Each number is 128 + 32 x the weight over its row's rms, rounded and kept within 0 to 255. Layers, rows and columns count from 0. Numbers have three digits each. The size before them is the row's rms in percent of the matrix's.

# layer 6 MLP down, 64x192, rms 0.235, rows 0-63, columns 0-63
121:101155113130096094122167122134104176110133168130152130067103152111065158151114076116126114185189059148111152069118123108154133174120169102117046133107146101110114162125123098123156107194147126
116:151083113057125095107175097102126199160105108157146082121194179106135107093144117100166122084115141125122147160152052074135105154127092096137119148143164113059132089118086083194153118116096154
093:166140092109125148169121163148141165130167156191168165097168123084143168171114109129154073099072105162141164150102106092138139084094090150159105127099128160096124074144152133152158110165170130
098:160151100126131119082121141148207153193156134141131168133100093130117104069127133075095118136147071206091133139156140141132148111126078179124131096135065185140147110161153104152112093062094198
104:122067155127104166098144100135155152074067120105112128078131128104111129162090095146097163088131100152106154162129119055188061150192064074157115134152116162113110155145142103114100150146215147
115:189181110091173122144138144087098106141119161152153120149181092111138132170137137092187142128175087130137135080108165129128135115148144114063066124181146139099114069172146143076075110118132142
108:086118158134167074131138209108111119078073118087128124117125203131108122097160131152132148148138131184183142121185173156087184145082153149158124115132125140134101081101115130142085185088117192
092:071149115159132130096137117097140073122080150112117148133150126087078125121141106107116145105060087096097164109169167146098097118101129118116107187155113139131158077154085178058091109103139137
103:085141153170160128171109107122087096173101080095117141148134159119139175145137107167065076120138126089141145161112129151080127094116124129131104124117156088099053113120159222121115128097151195
091:109061136074138104085130105132153111161156123099120118080124150160119162105096159101173158118142114136151136097128084093130132174148055166204129102155154144116176142158095130140174143127096075
102:104120157183132097088138110148082141139123153172169218140129097159121113119124140116200151121117109090137064155144092192192093119121124126130113047198199154147088107126145124149125117158139061
087:099147099128162136135151110183095127118161109211104126131183169123161184112128160104135065121098119115080098160125073127127125166122113057110068177166136150097139102081086111108138095120109103
100:163134159085148132121137112125153162127083106130130155095141139160096129137123131149155081127107124162139083126139107145139183198164141121147115105187142155081136165191058089151133140163144091
089:122080082177165161112161149141127160107085056175116092123109147101172083170109156099112107116161131102128121065160167135122094073113116152102134129080107071127138134118152167154160126118101059
102:139115099132173141113159124152124137160139172113202157122176143145043105105123113126130129100109147119160113144148067122104116136097124104133181113144097177135151134183067158103144100136131208
108:151084115154126144086176114097131111057079107112147156087101177205130157115113124115150104142197128129132141089136124136154140103109104150140144085142062137182176156114110120112080093105096150
086:043083115133107118207128105129129113146176162148127082160129110169083153178132187144052206118076094144119175123140125152136134167121130144125087145184110108097128129136121102146167081086181104
107:113091137092065095141124172143077165128137088130078211110102169114155171105055070110103112117052109107105194056142101149113114092103151120122135091103148070129155097131089082169125125156126091
094:159136084130157187133155119149118212127147135081158084133126113153044124152125119140096171140156136095186126125154143179139119139152168126110107107177113091170176117166213147133119156161187190
096:122195168098127188141157129176169173133112113131109138161085167125124062173099146132088144156139123137128152113145134095165125113099147156182143128155105074131141171168046173125157155097132125
099:135098142117102129143154133089166111104111147098121089150097143105113186079140188098197108134183139113145155140102135156134169029110136160074136057163118134133138132127033119129106072157130095
105:131115172182165144151090161094139189139086124115139138131068129132155171153094140155171120160140163118115110112131125112139126117153108086164152104152147163157089094181073127102087146126125121
109:129115132170149203139149123150156124164113132110096173031173136092148087152172149142150117091147151099122093150132127147119148143097139119162111141094155087089104155097137122131098174125117085
098:107116100165087100130170143142158128132164119121172078158186160128150072124128153139148150155086175110206129171093155089097121139166039142083111176122192122112127095156168119158134207101103109
090:106141163120159127141093096138198106121140156112156112152145118106147103142166138110132156144159104122175147107122135138099130102136151191088130134178055156108144136141162135160104126144133182
108:136144125133154082108137123145149125100128090093132174145110102159083153142134150104080142107156184124104171085150110101066186116113157141119107103158129092083104104109107171088099110162115120
087:088112128123142121134123118109140110122144116140120099089143066156127157053057172113090153116099073181131076155132097172148032130129122145091173046040079128101140184090121116151121098144110108
108:130178168144099169118134160185093125156153175198142168111100107104133144177179121093143178180165117116091139102098170165170178121169143163136130141121082148137196179130107174131162197084081081
095:098099119125104096125155136108134081127132080100138173173093101098145161077108093130170073147180094081090154151135100086088191121033110110144182125155116062174087130169090075109185112141134102
084:181118170118136108137123097144136069087176184152160104113102103157150083075141098126130148106082143113157091129118072161139129134079125177141124114078134172129127128136111142144158090093137138
099:198118085134165100148110077123088115164115123111151108115097158125159146112120117152134170170153188160139100126133132080121199149106145130110168127104155161105172097115116094174130090107117106
097:122151109135137109110127139134124120143100142131140130086168166138165142140126142144064128128119148144079133130128155099118136209181155103076131145063099103104102122140108194111128113175130144
088:112118140128099141170121129150109081118143138126135122112101071117151117129129152101159100193139127144172087155130137109136104074134142157132109148100132122061171086139126134053155124096151159
104:130082190147121117188132123099188201172124107032103110131172174137089149157176165137131174091074171130154170112119150061137137119072150086167130140152142165124104128202125148169146098118138136
095:130144130131123098144104095118078076148158133149046129117148168085110129185127068086143115162147098129161141132100186107189137177174155216101130132130071128099132110111088122090145137163087081
110:066151126213083136098099113146175090129129120114142162177100121105139070105097178147122125144125131108117101095140114220144136153106150080105115172130142095134127169108126138090138110113173114
101:089115138134157110167127140148122111074070197120146130089071139140083106091177185171174130149139197100148174126134102091127120074164161128091077125167093148115127121103100160157141196152074154
120:096129098082171089147172079166070113143122165084115142164118128162118128106179116163111086170147127113121113141123131154122132120089136119110182160111141122080137130172118096168109145169091107
102:165131180150152092103115084086110144113113107137118132120151100101140151105144106123120143082070152155096096161172151100117164138129117153144154128155162125140083106120066095099160105136132104
090:167104154104130149132075128080151101097134162161122168121163081147097173122056083157128143083143093112146159145127157137102114108136117071197127113088148178131198196073149068148139139157143159
082:148091187103141106101166117123118155081112154105103075136156175133117129114085123165055173133142141097115105159144175104074113121113175216110086155159149111130142109078121156108165150155150145
101:115157132149123088118096166137161130147117143113125155134151092195123179158137111209098080143133139115140128091141084123096180119148087135171114143124127170152217161103145137187136184156091150
105:198213168143118080136189115176153117121127162116120125106112053102094117145169155144097114152135070153145079142124133106081160093142096155134101174167085097128092127081103141107147137127147098
103:121108121126126132089128087142120116145175139136131097101049110114099142148094081146117148123039137141101140108198127151150100205117117197146140132102130148159148193080130125126202133107154102
077:138092081086043109145072098074140148151168116149171084146135119135108122138075146149176133133144136163158133120138127148125058160157102115185114112160209112109171155101119065153168125088198126
103:156116134124180107155114122128094140103095133088166123151116089172137199108127118116080065118127163114217166155150142249103135108128154138120096149214127130125159138137163125173115112114105092
090:062106119185122099090162161134126144157068127086167103112127123092104131103144145118101093151104133125179135122152145102103163123097132121174076128137138147116086098134116127150100108169115176
094:119181163111129152163241135255124118151139133176136107103102079138177107126144087145105096191157088105164020150112122122128111083111156086125190126164110116170173134140140138123099126125145092
092:146172086146137154135133172171133108104103170130158151100056101099139115154124102156154054146112153132119111131176112176203172135128117167112084139105159125184164093134119148182113187132152119
092:098175186174067134129120140138196149109157141120113124187138187137123087114115142150083098130169119084105134160109133124118154117112109134165149133103138121159137123150134115131142139123117149
104:147163130108151144112162154079191122147158117162118130116072164029182103109155078121103179138136116106139068175135151147133120150122154146080112107165126134128192114100125122139117100146164126
106:140202092163104125162127055157169130031168159146118108149112101148108119119097146126135142125098181106067157121119122082124108112105123097111116164105135133104116124141130053141109127114108125
093:183106147136093106164144177061108169124111109086110106117140155125154132092119175118087085132111098179113168128135079077134159133092124114125068156097111150095098149160129107128131125153126161
126:108135131087169191106081156063139107115159108199168173133115127160151148095110121063134175145139130111146130110148147144123170120102149086152138167134132146108111152107113186122113139146143138
113:110105102172151140131125153162192128138104121176121112094184088134106103099150083129164172081140083163069137124172041190207118085146082174182022127112066189118143129128102090140161128068152090
101:117160138128164097092188085089104139092130210130149096132179131094105173190161135103076125176090153183111190143136079153224127097099154156163105107091141144119105078135131092183069167132106084
104:108050140128195136120153091169125109097081122149183135170138137125127123117118135126109103105164085074113129190148123138092148127136112123131147073138147089156119098177074109106115127103189137
090:145125169135067148128132154173160136133096198136107099128049132124118149151115152132140132205185108141081132133147146157124147107128141147155067144176109068139072115129079119145131102134137132
108:090099145152102139097170131148065169128083161163094118111129150177150124133117129098117116153117122129092129138120161126119119095054123113153127143102122087085157110113157164098108122180151166
092:116102172115133103111122102109155161153135142149103140155187121111125204176178084139164144116131159127145166119149154093080098196075128053161150133157156101106124101118161099075128080182159116
086:157144162112099083118121151084071152144156162152133165111107126095097113122161123126168100115124105111141106153117144128124106073137104110137151140072127027109109149146165102153117087170111091
091:097085151161115075170092126151111147112101080126135115146183124148125188195175146133161164142084175070117129189130160189129104116104136096096065143156131198142116125111113121164152139103164117
119:113140110134134091165052067127158109120118111095117200161077148215156055090127176147096098151156096151137114185171101160130103150094091173169119131109103176112123138101131154114158154095100106
096:147146178124127148155121127114158164081084151095138060124145160115107094132142139162101154119110145126140157006013096130168186099161205142116090123106139128141162137100129127169182159116131094